{
  "n_layer": 13,
  "d_model": 128,
  "n_head": 2,
  "n_kv_head": 2,
  "head_dim": 64,
  "d_mlp": 512,
  "vocab_size": 8192,
  "activation": "quick_gelu",
  "norm": "layernorm",
  "norm_place": "pre",
  "norm_eps": 1e-06,
  "positions": "learned",
  "qk_norm": false,
  "attn_scale": 0.125,
  "bias": "all",
  "tie_embeddings": true,
  "parallel_block": false,
  "init": "trunc",
  "init_std_qkv": 0.0442,
  "init_std_o": 0.0442,
  "init_std_up": 0.0442,
  "init_std_down": 0.0442,
  "optimizer": "soap_variant",
  "lr": 0.00721,
  "lr_mult_qkv": 0.4,
  "beta1": 0.95,
  "beta2": 0.95,
  "lr_head": 0.0123,
  "grad_clip": 1.0,
  "warmup_steps": 200,
  "schedule": "wsd",
  "decay_fraction": 0.592,
  "decay_shape": "linear",
  "final_lr_fraction": 0.0,
  "batch_tokens": 32768,
  "seq_len": 2048,
  "doc_mask": false,
  "train_tokens": 128100000,
  "steps": 3910,
  "dataset": "wikipedia_en"
}
Each number is 128 + 24 x the weight over its row's rms, rounded and kept within 0 to 255. Layers, rows and columns count from 0. The size above them is the row's rms in percent of the matrix's.

# layer 5 MLP up, 512x128, rms 0.205, rows 234-260, columns 0-127
size [106  91 103  82  87 105  82 107  97 107  95  95  87 102  99  85 105  96  95 107 102 105 100  89  87  96  90]
[[109  63 133 108 157 148 149 107 126 123 129 136 125 111 110 121 114 148 132 175 138  90 158 158 133 143 105 118 178 131 145 128 109  90 129 112 117  91 152 164 144 134 146 137 118 122 162 143 126 162 109 152 112 141 126 129 135 121 167 141 142 134  98 126 148 140  81 123 123 117  95  99 157 148 111 179 139 100  98 163 168 141 122 162 111 150 144 102  76 182 130 101 101 116 113  88 111 117 100  74 151 170 129 130 156 124 131 114 123 108 124 121 128 170 163 119 104 140 103 165 146  99 129 123 133 135 129  80]
 [112 134 143 189 134 109 120 127 155  73 123 147 128 149  98 125  80 125 154 137  91 156  98 124 121 142 177 139 142 169 163 161 170 183 121 130 128  85 135 143 114 111 132  93 119 101 104 130 112 166 139 124 116 132  99 115  92 126  81 154 100 135  84 117 135 163 113 130 131 115 128 143 142 130 126 121 146 133 171 150 124 121 167 138 160 130 133 162 139  68 158 152 170 108 168 111 164 113 106 143 133 129 157 126 118 125 163 120 105 161 130  99  91 145 150 137 126 131 123 127 157 130 148 118 148 114 136  92]
 [157 107 133 167 158 127 149 104 112 122 112 166 150 110 116  99 106 179 161 143  72 115 131 107 120 120 124 137 160 145  98 115 156 110 108 121  94 136 138 111 103 158 136 138 127 143 160 142 101 160  99 127  93 148 140 131  81 130 140 126 128  90 109 124 142 164 124 126 160 113 162 148  70 118 130 138 142 139  83 118 160 151 132 116 110  72 111 120 126 121 124 182 119 104 106  99 129 124 129 156 106  99 147 137 170 156 138 140 100  95 100 160 158 167 103 123 139 115 131 111 115 153 118 134 133 167 183 108]
 [158 144 164 100 149 125  96 114  79 136 134 140  81 121 173 156 121 149  94 193 140 147 112 125 108 129 119 115 107 112 139 147 118 103 102 106 116 116 156 113 134 101 146 138 116 165 108 147 112 155 145 137 101 131 121 106 143 157 121 134 165 153 103 150 144 119 134 140 100 151 145  76 185 171 102 147 141 119 134 137 120 134 155 151  91 134 121  83  96 156  91 163 125 132 114 122 116 124 118 122 156 127  78 145 135 108 179 123 129 126 146 129 152 148 135  96 167 142 109 137 193  98 152 127 112 120 153 121]
 [137 138 112 136 155 128 127 142 137 137 121 137 161 116 123 107 163 151  99 177 112 166 151 110 165 167 136 139 135 133 146 105 141 118 123  92 141 123 125 131 129  76 106 136  93 131  68 117 113 105 134 148  76 128 110 150 155 146 149 115 129 140 144 149 102 118 116 125 126  97 138 102 127 111 104  97 143 132 117 131 168 100 119 136 168  60 137 111  71  88 153 136 117 142 106 122 141 140 143 182 111 147 155 131 104 139 183 123 109 117 138 171 148  81 114 125 162 120 138 157 129  93 131  92 158 130 127  86]
 [128 129 137  99 124 117 149 107 120  90 134  81 198  87 166 120 114 116 108 165 157 110 116 119 162 117 129 110  88 133 132 124 113 126 176 140 152 122 171 140 142 105 138 113 139 156 130 114  96 113 155 110 102 179 165 133  99 138 144  66 158 132 152 105 160 137  97  92 143 172 114 142 120 118 131 131 132  81 135  96 104 129 139 133 147 109 149 148 108 117  93 147 132  93 129 153  57 132 113 148 141 122 129 158 131 104 142 131 106 111 153 137 116 108 106 128 130 138 100 116 138  94 134 161 175 141 119 138]
 [148 107 126 148 171 137 112  98 144 114 130 133 101 100 109 108 135 142 159 115  84 146 156 110 102 153 169 106 136 146 113 132  93 112  95 117 100 103  88 159 103 136  94  92 139  99 117 153 161 129  89 130 120 112 143 110 172 127 142 124 136 106 152 130 128 117 141 167 135 171 138 132 135 155 129 110 128 165 104 114 129 105  69 133 132  92 109 131 107 148 167 158 133 123 136 141 147 119 135 129 133 126 171 110 117 107  36 124 108 144 136 119 169 122 105 105 114 144  95 145  97 144 147 112  89 133 146 176]
 [121 147  98  96 124 158 138 123 142 110 109 177 163  96  95 157 127 105 130 134 102 133 145  85 116 126 128 143 143 176 124 103 125 140 128 145 129 146 133 138 206  92 151 135  93  84 156 133 144  88  91 147 162 152 137 154 148 169 107  79 125  96 148 143 143 104 136 140 130  98 135 103  64 118 123  88 138 172 128 165 139 151 107 116 146 128 138 114 144 147 126  84 146 106 135 179 113  93 151 107 139 115 107 153 125 122 121 128 109 109 121 148 101 150 139  93 108  95 124 130 135 142 157 124 116 135 119 108]
 [173 127 122 150 175  99 153 158 146  93 110 136 149 151 131 156 151 103 126 106 138 113 132 119 137 124 131 105 168 135  96 146 130 139 150 149 162  58 155 122 131 139 168  82 144  84 137 110 117 103 145 105 124 128 101 158 112 147 149 112 160 115 124 141 134 116 138 138  85 170 149 127 158 173 117 134 126 133 139 119 137 101 151 125  88 124 150 121 108 140 141 140 135  91  98 132 103 170  77 110 114 105  88 104 152 144 100 145 122  96 101 114 140 157 147 127 110 118 119 104  90 113 133  75 162 167 152 108]
 [144 120 158 103 113 147 126 128 144 167 141 157 117  92 152  87 123 151 114 145 141 111 177 137 128 146 137 120 138 109 128 141 136  95 164 116  76 115 136 111 127 173 130 133 121 127 154 129 111 124 123 117 147 160 125  81 108 126 110 123 136 144 116 164 102 149  89  97 116 144  97  87 118  61 106 127 128  93 139 111 173 137 123 105 148  87 105 150 108  66 119 111 160 122 118 118  84 178 150 129 107 143 142 102 159 108 120 189 156 137 136 146 134  98 118 115 120 119 139 105 143 127 137 136 166 164  98 100]
 [163 109 116 151  96 102 103 117 116 108 146 153 114 137 115 144 153 120 131 104  85 146 137 158 118 148 129 144 150 118 109  93 166 157 128  97 140 127 101 130 140  94 163 126 104 151 150 120 147 118 105 107 144 152  86  78 132 112 128 123 128 147 141 183 138 118 123 159  88 144 180 135 161 121 115 103 185 115 136 168 110 130 127 142 121 120 155 145 114 202 133 152 109 126  81 120 131 137 143 131 122 107 162 163 151 101 137 118 113 115 115 104 127 158  83 123 154 169 125 158 122 117  71 166 108 135 127 114]
 [132 142 155 101 147  94 131 150 122 115 120 112 116  96 118  88 113 134 127 143 146 112 145 110  79 135 119 152 178 112 161 119 119 125 158 129 144  89 142 165 151 131 172 108 140 100 171 146 140 117 142 146 146 131 135 120 182 164 160  96 141 130 108 130 118 160 148 125 126 149  84 118 135 135 146 129 161 186 123 114 124 125 130  79 112  72  68 115 130 127 110 156 124  83 131 156  93 119 127 129 120  96 110 158 124 135 141 124 103 171 176 170 164 141 131 109 125 141 137 113 150 102 146 129 121 136 172 155]
 [140  94 147 127  90 119 140  90 129 147 162 152 149 128 163 117 154 142 140 111 142 100 135 150 105 102 113 142 144 133 123 145 115 146 100 151 138 138  93 137 105 115 162 144 134 142  72 186 128 127 138 131 103 132 126  89 157 163 123 145 155 117 133 156 171 140 125 111 143  99 181 120 154  68 119 166 172 166 171  82 145 124  78 131 146 121 136 107  80 160 108 127  94 128 133 120 112 149 136 116 153 109 159 129 137 122 128 132 128 187 171 144 123 131 112 116 125 131 143 145 138 103 127 162 129  86 140 127]
 [148 117 167 160 119 150 135 137 126 141 117 139 135  99 155 166 129 119 134 129 179 143 134 130  96 152  92 117 140 127 113 149  91 101 136 142 153 137 119 112 134 115 144 120 103 160 109 110 132 136 131  70 172 154 168 107 126 126 132  82 142 130 141  93 176 161 114 154 138 157 131 101 150 134 123 144 119 143 125 123 141 147 108 106  91 117 183 152 146  97  94 110 137 132 142 136  54 184 130 136 126 107 109 158 124 144 106 110 104 165 139 131 154 126 144 130 103  98 143 124  93 115 162  95  94  84  87 115]
 [135 163 133 143 118 114  70  81 112 115 131 122  84 118 118 149 113 150 117 156 133 127  97 120 103 119 127 128 119 138 135 122 108 148 134 123 130 104  91 115  84 125 155 154 125 135  93 139 175 174 129 157 104  94 170  95 126 159 136 136 144 114 157 140 140 123 104 108 109 141  92 110 163  73 113 161 128  85 129 155 112 202 123 173 145 105 135  97 143 141  89 103 149 115 125 179 139 130  76 123 118 131 137 151 139 111 147 134 143 148 149 122 112 126 154  98 150 118 145 140  92 112 121 164 134 160 134 108]
 [115 116 110 151 148 134 132 106 191 121 169 133 112 125  95 121  78 117 111 155 150 114  81 106  77 135 151 147 148 180 137 126 125 132 109 116 107 130 112 176 128 138 112 124 125 130 107 125 126 114 129 160 173 100 135 124 106 147 104 159  81 128 151  63 148 137  91 148 126 110 180 160 133 111 159 107 151 139 119 125 121 118 187 136 118 115 142 165 112 130 121 140 108 131 133 116 124 151  99 150 151  70 130 102 115 137 154 141 141 150  94 145 109 154 111 161 117 135 113 101 135 157 114 156 154  91 126 151]
 [145 126 148 122 112 134 164 112 119 112 162 141 147 104 138 139 112 132 153 102 148  95 118 111 174 122 123 133 170 148 127 154 111 152 102  86 100  71 117  98 155 113 146 127 112 141 103 152 120 127 101 111 184 145 116  95 133 150 103 129 113 130 115 148  98 147 128 178 154 142 182  73 125 136 142 124 105 157  88 113 141 164  94 140 152 144 125 127 127 114 115 117 148 124  96 167  96 163 133 117  89 117 166 138 138 163 179 117  98 150 128 152 124 131 135 117 144 120 166 106 122 135  97  77 128 127 134  84]
 [113 129 133 120 109 158 136  84 127 158 100 118  98 148 139 143 127 117  54 159 163  86 103 164 140 145 127 127 176 114 134 127  97 141 149 148 110  87 143 102  87 145 132 134 121 107 128 126 112 152 120  95 120 128 133 109 145 131 127 158 104 128 144 135 102 160 128 176 165 149  48 137  75  94 123 118 148 111 107 161  99 170  94 120  93 116  99 118 121 129 130 156 112 106 122 131 143 125 122 120 117 112 127 128 104 132 138 174 130 153 146 104 128 122 171 127  90 133 163 143 120  79 115 148 123 103 141 121]
 [140 139 103 151 138 137 152 123 128 143 131 144  97 101 124 111 142 114 109 119 150 151 156 167 103 170 120  92 133 114 144  67 121 126  79 138 128 147 146 108  94 132 129 117 104 137 128  79 100 106 100  88 156 153 123  75 124 148 171 108 114 129 135 128 136 118  93 151 135  86 144 151 120 129 123 160 170  99 161 146 108 162 157  96  98 138  73  99 114 112  78 139 179 144 126 141 135 114 112 156 133 106 149 144 107 117 115 132 151 152 141 164 137 105 110 161  78 147 149 119 110 142 147 141 120 125 107  92]
 [174 154 111 183 142 146  88 160 100 183 142 110 133 120  68 151 108 161 147 141 106 112  70 168 143 110 139 128 125 142 106 128 127 130 113  90 104 100 113 111 153 116 134 129 159 121 147 113 121 111  90 128 111  91 124 125 141 128 110 118 147 110 178 127 115 133 119 163 115 141 153 110 119 146 117 144 114 142 160 126 116 130 174 124 134 164 137 115 160 122 103 149 131 101 148 159 111 172 105 122 127 148 118 142 117 123  97 106 119 143 114 136 113 136  65 131 196 146 128 103  90 119 155  91 157 114 149 135]
 [102 137 142 118 112 106 124  91 137 105 142 135 154 147 113 154 169 171 137 156 107  96 118 126  78 110 141 130 121 106  92 124 123 136 147 113 146 144 146 141 143 146 112 118  92 141  99 117 170  78 116 143 140 115  89 165 152 114 161 156 173  95 119 105 163 129 115 187 147  84 118 147 139 140 120  83 158 121 125 131 118 115 118 123 106  92 148  95 138 151 133 169 170 125 120 151  91 113 108 131 108 134 127  88 134 131  95 159 150 107 142 174 155 145 139 109 109 115  72 133 102 129 172 107 121 129 127 101]
 [107  93 150 133 148 128  91 136 124 110 111 148 153 134 129 131  93 107 187 183 125 107  85 155 156 169 111 114 146 119 110 105 127 130 127 154 139 120 137 104 139 124 147 123  85 137 128 127 156 146 130 130 183 182 118 107 101 102 143  99 134 121 114 113 169 136 140 109 118 142 151 108 124 105 137 140 162 147 130 167 168 103 142 135 137  91 151  98 174 152 103 161 108 132 122 104 124 139 100 106 114 179 104 108 145 135 163 122  92 182 122 124 132 123 130 157  78 111 118 118 111 131  82 139 165 129  93 131]
 [134 156 110 151 144 149  98  88 109 118 149 142 145 140 132 123  99 120 120  92 154 147 134 145 114 115 155 120  79 158 119 105 116 129 134 108  91  93 123 129 161 148 111 150 108 123 122 114 156 139  97 127 100  88 149 152 136 151 101 181 123 114 119 122 108  73 144 144 148 159 140 142 145 129 125 134 141 150  91  83  77 153 130 146 122 126 168 109 135 148 167 118 180 140  98 159 116 157 124 126  57  93 133  95 120 113  76 136 104 137 120 147 127 128  75 112 116  99 109 120 135 157 155 115 121 108  98 109]
 [131  93 144 141 103 104 158  74 105 114 111  76  94 138 125 155 130 119 198 135 112 160 132 136 132 122  88 146 148 133 159 119  98  87 141 115 171 156 135 162 127 110 136 144 119 114 121 155 128 127 137  89 107 117 144 171  82 115 160 117 153  91 108 179 124 171  99  98 134  93 117 134  94 105 138 180 112 113 162 155 131 154 152 105 158 135 132 164  89 133 126 162 142 149 135 144 132 143 109 116 130 111 150 108 136 148 128 170 164 139 166 119 144 150 106 116 120 137 131 126 100 130 135 112 128 119 108 152]
 [141 144 139 157 113 135 155 121 149 136 103 109 151 156 186 113 164 150 138 116 142 134 104 153  98 146 164 148  75  95 140 102 118 141 131  95 105 111 135 137 114 110 110 119  70 106 135 179 122  99 109 107 147 133  84 141 119 123 109 103  97 122 116 101 123  77 147 141 175 143 154 103  91 120 132 145 139 125 104 117 132 116 145 146  81  99 111 101 128  80 162 155 131 119 146  98 118 126 150 120  89 159 120 141 161 127  93  99 124 147 109 103 129 100 123  89 130 146 115 176 153 135 163 170 140 123 125 153]
 [122  79 148 109 142 107 104 112 154 120 196 108  86 150 129 149 121 144  93 138 114 159 119 138 106 116  86 126 159 130 139  88 160 106 116 108 109 117 147 122 146 133 131 124 128 148 139 141 131 103 111 121 118 142 163 118  97 163 112 128 155 143 134 117 117 137 128 136 157 124 114 131 155 114  40 164 168 145 105 174 148 124 109 114 160 143 141 155 111 142  87  80 130 145 131 142 138 165 109  87 156 106 128 166 165 146 108 153 151 136 100 140 118 123 126 123 115 150 119 178 127  85 162  87 132 119 123 141]
 [135  97 177 133 108 167  89  93 138  87 137  84 101 114 137 145  88 145 109 146 137 141 148 163  94  97 114 143 102 112 135 142 111  99 161 158 143  59 126 138 129  98 143 103 141 166 119 143 109 126 113 147 102 105 163 115 146 150 151 118 110 169 147 141 141 150  67 106 120 131 152 143 111 113 142 146 156 140  84 137 140 124 114 134 102 129 116 118 101 158 146 118  95 127  99 122 148 131 111 132 116 120  92 145 162 123 151 131 125 123  98 167 120 159 114 150 145 161  76 143 138  99 127 116 116  99 134 182]]
# layer 5 MLP down (transposed), 512x128, rms 0.2, rows 234-260, columns 0-127
size [105  87 107  88  92 105 102 111  84 118 103  91 104 105 107  91  97  96  95 112 100 111 101  95 103 105  80]
[[170  97 134 160 159 126  84 156 140 126 111 144 143 158 145 125 129 140 118 152 115 155 100 147  83 111 135 142 121 115 102 111 121 140 132 118 119  99 106 153 101 133 136 129 110 170  96  82 152 148 135 148 138 146 143 107 129 178 149 159 142 141 155 159  94 155  87 121 136 143 147 107 165 123  92 103 140 123 114 135 124 188 157 102 148  79 156 130 118 115  98  80 141 153 145  81 119 151 135 123 105 143 171  90 136 165 124 120 106 158 119  83 148 119 154 102 135 137 109 110 146 110 159 110  96 136 153 101]
 [115 124 157 146 115  98 104 133 129 119 126 105  56 131 133 130 121 140 147 116 139 192  89 139 112 158 159 125 133 113 132 103  99 120 137 119 176 124 139 132 131 102 137 103 125 146 141 133 117 150  85 121 124 103 117 120 101 174 126  94 120 109 111 110 105 117 139  73 166 124 132 156 131 158 102  89  90 112 153  98 116  86 142 130 118 118 124 111 117 129 149 165 120 102 104  93 113  90  75 163 149 137 122  55 109 136 103 154  98 140 111 113 136 106 150 126 173 110 144 168 135 112 143 164 138 129 124 127]
 [109 109 100 125 106 114 144 113 161 129 115 122 113 149 124 143 148 128 164 116 178 175 132 102 114  81 132 102 124 110  81 146 129 151 147  96 146 100 121 152 126 127 131  94 125 145 112 151 138 115  48 150 162 100 104 131 139 133 120 140 111 153 150 120 117 119 145 168 136 162 105 110 140 104 125 160  85 126  89 136 141 117 143 193  92 160 153 154 120 123  56 146 127 109 112 130 161 119 110 134 117 135 128  83  98 104 114 130 145 133 110 111 132 128 108 123 166 120 166 111 112 132 121 167  86 113 112 136]
 [155 167 105 104 127 137 106 124 153 125  96 137 149 143 120 133  82 106 195  94  94 142 109 143 146 107 115 166 126 147 127 151 130  97 131 141 132  95 111 153 124 171 154 146 117  96 160 127 115 141 114 120 158 136  70 117 154 174 107 113 136 130 150 117 150 146 144 130 150 111 137 163 126 131  89 138 149  39 149 132 144 131 153 139 153 149 104 158 124 107 151 130  90 118 116 148 125  86 133 167 111 154 125 119 166 130 152 125  98 157 135 114 119 101 107 144 123 107 127 154 117  78 149 162 127 127 103 142]
 [141 137 155 147 131 122 115 158 136 121 141  92 101  86 147 118  94 126 159 138 159 139 130  97 137 116 112 154 149  92 131 142 107  91 162 131 114 147 123 108  95  59 116 144 170 101 125 149 122 131  86 114 124  98 141 119 152  89 135 153 146 157 117 146 148  73 137 107 127 132 156  92 161 138 143  97  91  84 159 160 135 118 102 116 145 153 136 105 127  97 104 134 145 136 155 103 133  76 132 148 169 121 134 117 162 105 156 140 146 143 125 163 111 153 142 150 109 125 118  98 154 126 118 133 134 147 118  55]
 [157 134 137 157 145 119 104 114 126 125 133 138 121 154 167  95 131 138  79 128 154 158 126 106 133 154 120  87 126 100 151  65 142 156 144  91 157 106 131 111 117 143 148 158 139 124 130  91 147 111 136 106 118 117  88 133 126 168 143 132 105 144 133 140 122 145 125 123 111 140 190 121  69 136  85 151 143 115 146 114 131 170 157 158 127 126  97 138 173 106 135 124 119 132 102 128 163 148 152 125 117 108 139  98 129 180 109 121 117  92  81 133 107 119 172  92 128 138 120 115  87 101 105 177 105 116 164 141]
 [ 83 169 149 119 118 138  98 114 148 107 111 143 151 137 114 124 178 115 139 142 154 125 160 117 125 171 131 126 126 126 154 175 111 108  85 115 123  80 154 158  89 135  87 120 152 129 126  87 113 162 119 107 123 156 154 125 142 137 101  97 129 147 109 129 138 131 196 126  86 151 121 148 140  95 139  86  74 138 102  80 108 137  95 131 177 107 137 135 127 173 130 128 156 137 117 140  94 119 117 118 146 170 125 143  86 124 144 142 125 134 144 129 110 138 167 102 109  99 104 111 108 136 142 130 100 106 129 154]
 [126 108 114  93 138 128 108 158 128 118 133 148 152 136 128 144 157 122 148 124 146 105 107 107 117 133  84 158 120 109 134 137 134 100 148 137 134 163 167 146  72  89 111 177  87 113 142 159  83 116 112 131 121 120 128 149 118  95 122 148 128 153 105 113 124 148 137 132 160 139 150 135 111 151 155 133 130  96  81 147 140 146 194 122  76  91 137  67 140 103  91 163 122  94 149 115 183 146 168 170 102 105 118 135 135 132 161 133 128 146 148  76 128 147 152 169 120 136 133 129 110 122 129 134 126 128 151 127]
 [140 122 120 151 135  97  97  84 116 151 102 120 124 160 153 124 119 122 137 156 113 150 137 122 154 130 142 148 134 148 150  99 135  96 127 174 134 118  93 115 134 158 166 156  55 121  92 144 155 121  62 164 137 111 127 134 121 122 150 110 144 108 152 131 129 109 131 181 156 124 166  79 104 123 122 145 159 125 137 111 116 160 100 152 144 115  86 131 128 118 111 130 146 125 123 133 141 119 124 123 100 181 161  98 174  72 141 111 169 130 143 148 161  99 144 155 103 108  95 133 158 141 103 112 150 128 116 138]
 [126  99 155 112 126 108 153 155 134 130 117 114 167 105 115 114 125 126 124 118  90  83 138 112 131 146  89 131 110 150 113  96 114 155 106 138 144 122 122 146 123 149 121 107  96 113 104 112 154  99 114 122 178  78 153  97 149 179 106 113  94 118 102 135 110  69 102 129 119 111  95 134 139 100 128 140  99 137 159  65 156 124 155 103 154 134 183 143 157  91 103 102 130 143 181 155  85 170 146 124 143 151 132  96 116 109 130 158 154 158 134 111 109 121 146 105 103 112 131  95 149 120 107 139 134 143 109 121]
 [141 137 148  88 143 125 114 169 116 209 127 137 129 111 136 113 110 141 119 121 146 124 139 112 141 100 139 154 160 123 121 121 130 131 166 110 143 180 122 136 126 130 157 149 172 155 140  89 147  91  82 180 148 124 170 128 104 115 111 139  84 157 123  97 134 142 134 130 140 115 110 122 112 103  64 118  89 121  84 120  98 116 116 116 115 115 134 156 144 103 134 170 112 135 114 117 128 150 127 143 149  84 170 130 100 110 155 136 114 156  90 189 121 124 118 149 145 145 158 102 110 139 131  96 154 135 118 123]
 [ 82 120 156 140 112 162 129 176 164 131 161 113 152 153 124 108 127 139 114 120 169 115 150 126 126 154 168 119 154 147 145 145 161  88  73 106 125 117 129 129 125 124 114 139 136 145 123 148 100 131 111 145 101 125 115 120 131  75 109 103 121 179 117  89 130 129 140 112 124 135  69  99  87 121 156 147 112 156 146 147 121 137 136 132 131 128 133 113 119 132 154 169 136 122 151 109 163 120 137 140 100  98 102 170  73 131 114 126 118 154 131 106  68 150 188 139 114 138 117 146 166 148 158  98 103 116  88 117]
 [200 136  88 130 157 144 141 129 117 111 112 142 139 150 115 138 156 168 131 108 135 103 110 126 127 103 131  82 171 158 119 125 153 106 145 113  78 141 116 163 161 139 137 103 139  83 147 141  98 124 125 146 141 108 133 134  84 125  94 136 141 104 141 135 122 101 136 100 118 143 125 165 116 178 104 140  81 156 110 152 120 126 113 183 125  67 127 136 130 128  93 130 112 133 107 127 109 112 125 133 168 144 119 121 106  98 167 129  92 100 126 126 180 131  86 151 155 121 111 165 137  99  91 125 138 161 134 122]
 [109  94 130 118 131 132 103 111 120 110 107 103 110 156 147 142 146 154 119 118 136 148 141  98  84 135 134 162  67 120 118 120 179  96 101 110 102 132 102 157 154 147 143 111 139 109 136 146 156 137 121 133 128 102  83 155 122 172  74 183 145 103  94 121 133 140 106 139 102 118 186 137 152 123 130 105  79 142 120  85 134 110 126 106 122 119 135 106 145 138 156 109 119 124 139 152 107 110 144 108 123 166 132  91 122  49 123 123 121 114 164 108 121 129 171 139 102 157 108 141 111 138 151 121 129 122 172 103]
 [111 138 134 128 141 132 164 152 113 126  81 124 139 129 148 123 124 131 143  92 100 135 177 117 158 141 131 128  96 117  97 136 133 126 118 109 111 138 111 148 139 136 158 107  99 131 104 133  95 121 101  61 179  97  97 141 135 115 116 132 120  94 121 123  78 121 115  76 129  97 116 169 118 157 126 142 131 113  84 126  90  77 143 159 113 116 133 136 153  98 129 172 103 125  99 155 139 103  98 166 120 161 132 168 125 148 127 125 112 144 147 123 135 112 168 155 137 169  79 156 123 111  71 108 139 149 127 157]
 [120 134 118 152  95 134 136  85 125 154 143 147 141 114 132 148 152 115 133 107 139 124  75 130  80 136 150 100 134 139 129 163 195  98 122  86 152  99 109  96 186 119 149 138 143 136 168 128  93 143 112 137 130 172 131 122 152  83 109 132 155 135 134 109 130 106 119 110 162 136 146 149 115 102 126 137 106 138 150 136 106 135 190 123 148  87 139 168 143 112 150 120 109  76 104 147 121 110 188 103 137 120 151 146 142 114 141 140  92 110 106 120 132 100  95 163 161 139  96 102 133 129 152 136 137 157 142 108]
 [106 143 135 106 144 120 141 159 145  92  88  88  99 122 138 129 116 150 170 127  88 136 132 111  90 142 107 162  98  94 197 120 151 122 121 135 131 110 128 104  89 148 140 103 158 114 129 139 112 135 125 146 130  88 127 103 138 147 141 151 146 124 105  50  95 153 155 150 142 102 127 125 120 142 128 180 118 137 113 115 131 113 137 159 131 150 118 111 136 146 118 163  91 115  96 137 166 102 138 127 119 103 164 110 163 138  85 130 122 116  84 127 113 120 105 176 130 110 118 124  98 116 134 114  75 155 168 102]
 [107 118 118 143 141 166 151 143  94 140 109 101 130 119 122 109 127 147 115 118 121 126 135 131 145 130 131 122 106 125 137 127 133 101 111 122 169 119 159 106 139 146  68 123 161 126 119 137 167 126 113 103 112 159 129 117  96  89 105 108 150 143 114 173 126 158 102 165 136 100 111  90  89 106 103 157 116 129 140 121 123 153 123 136 136 189 147 104 125  94 117 136 129 169 152 101 197 121 164 131 152 152 125 154 104 125 119 113 118  97 175 172 121 151 144 112 126 128 173 162 158 141 157 168  94 121 163  73]
 [109 134 155 146 111 171  73 117 155 144 124 121 143 130  78 141 113 165 125 114 135 143 167 104 147 138 175 103  91  90 129 133 115 122 112 154 138 121 156 131 120 128 122 135 157  99 137 145 130 100 126 139 125 196 136 134 154 117 111 103  96 120 129 135 149  94 122 147 137  78 126 138 127 126 152 135  80 103 159 120 150 136 133 139 156 180 105 129 149 131 145 133 102 118  66 116 127 135 139 117 140 165 132 105 125  96 143 108  88 169 122  98 136 174 159 123 201 125 149 139 126 109 122  96 100 117 148 107]
 [ 72  92 111 148 155 149 168 114 152 138  98 135  80 164 111 106 167 126 134 121 110 148 117 129 126 100 146  88 152 138 105 116 131 119 131  83 113 134  97 140 121 124 159 133 105 135 121  93 174 147 118 149 160 132 124  76 149 141 153 147 117 107 120 123 155 129 122 154 148 129 160 140 124 129 104 127  93 118 110 126 136 194 120 124 112 102  79 136 142 104 111 103 157 158 118 134 107  96 123  93 121 136 156 155 145  75 151 102 125 102 140 112 137 119 146  71  74 114  97 121  96 147 115 121  96 128 154 114]
 [150 113 105 107 155 135  93 123 135 135  92 133 141 133  79  76 141 140 167  91 149 114 123 114 156 121 128 115 128  62 138 116  81 118 123 102 115 135 123 139 135 113  98 136 149 183 129 128 174 120  93 111 149 133 120 156 121 201 123 146 113 153 111 120 108 113 142 147 137 110 110 103 115 106 173 121 125 120 119 126 149 130 116 154 114 150 102 125 131 128 102 122 129  84 128 151 128 176  99  98 115 139 135 100 126 117 164 157 170 143 118 125 155 116 115 118 177 146 181 143 134 111  71 133 161 150 104 116]
 [112 128 127 113 156 123 156 121 106  72 156 152 101 153 106 106 119 104 155 116 118 132 145 117  99 118 148 164 142  56  84 132 110 135 147 141  89  90 164 108  95  70 115 129 114 154 124 112 124  88 114 128 155 135 127 121 116 187 114 144 145 107 160 117 106 138 145 123 132 137 143 106 128  96 138 159 123 165 133  81  81 131 126 117 116 117 154  98 146 136 159 127 147  98 108  94 131 150 128  96 124 153 138 113 132 100 134 157 171 133  95 106 119 105 151 120 144 106 108 108 100 115 127 179 112 147 130 171]
 [167 112 192  99 158 103 104 105 157 117 156 143 103 163 135 101  93 135 120 172 146 117 121 122 134 119 152 128 177 114 144  83 103 156 136 142 126 107 129 129 178 153  87 165 105 124 133  99 146 113 115 162 132 132 170 150 161 171 134 138 104 154 151 103 116 161 176 140 113 113 167 136 151 157 145 143 154 131 117 107 114 110 121 125 101 132 103 119 122 126 144 170 105 113 146 147 124 125 117 147 123 137 150 127  90 127 129 128 143 146 159 103  95 144  75  94 120 138 143 125 124  99 137 162 121 104 140 187]
 [108 162 140 131 101 174 107 168 131 133 130 146 140 102 115 136 139 124 105 121 139 116 113 109 128 146 121 163 100 141 118 109 162 125  86 122  73 135 118 120 141 132 113 128  86 117 149 141 110 125 172 140 130 115 151  71 123  70 137 169  74 135 118  79 154 144 148 155 138 141 131 157 173 110  97 151 118 133  93 113 132 109 117 128 119 138 126 118 131 105 132 141 122 113 137  83 117 146 178 121 145 161 109 154 130 144  77  77  84 135 164 114 123 124 117 149 128 139 155 142 132 114 178 105 147  92 164 146]
 [143 118 126 109 129 131 136  91 144  98 103  97 155  97 101 129 118 143 132 105 109 128 132 151  95  83 130 132  76 149 184 156 131 127 122 149 140  98 117 131 138 116 131 132 124 102  88 181 147 107  92  86  90 133 113 108 137 135 106 134 142 137 167 114 131 131 180 135 146 167 102 143 106 130 145 120 191 108 161  97 115 152 163 126 117 122 133 135 129 132 146 110 115 152 136 125 126  94 125 164 117 186 141 137 174 112 109 107 169 125 117 116 127 108  98 134 121 179  88 130 130 121 171  99 127 167 159 111]
 [129 127 150 121 138 138 153 130 171 131 125 160 107 155 142 106 107 102 140  98 101  95 126 161 121  89 127 137  92 111 100 140 137 125 159 162 128 108 129 149 126 157  70 127 166 106 105 138  85 116 142 129 123 159  74 100 133 109 144 154 141 148 152 113 136 100  95 109 102 113 132 130 137 151 116 166 157 146  56 115 139  61 105 137 185 144 134 105 150 158 163 113 115 135  98 140 133 126  99 169 124 164 154 154 124 154 120 154 161 129 125 151 142 102 148 141 138 126 124 158 127 149 118 128 121 164 154 110]
 [136 135 134 117 125 162 122 154 124 131 114 139 153 114 127 134 135  71 115 110 109 148 118 113 114 124 102 104  77 131 126 180 172 101 100 165 124 121 129 109 138 119 140  86  84 134 114 132 117  89 139  94 100 113  80 135 141 105  97 109  93 103 109 153 131 101 135 150 160 129 106 122 134 129 147 150 133 157 141 119 156 143 175 132 149 148 164 114 103 115 140  97  66 146  74 156 122 116 128 112 115 142  97 134 165 128 111 147 104 104 147  66 131 141 116  95  87 151 156 109 113 108 134 131 125 182 127 106]]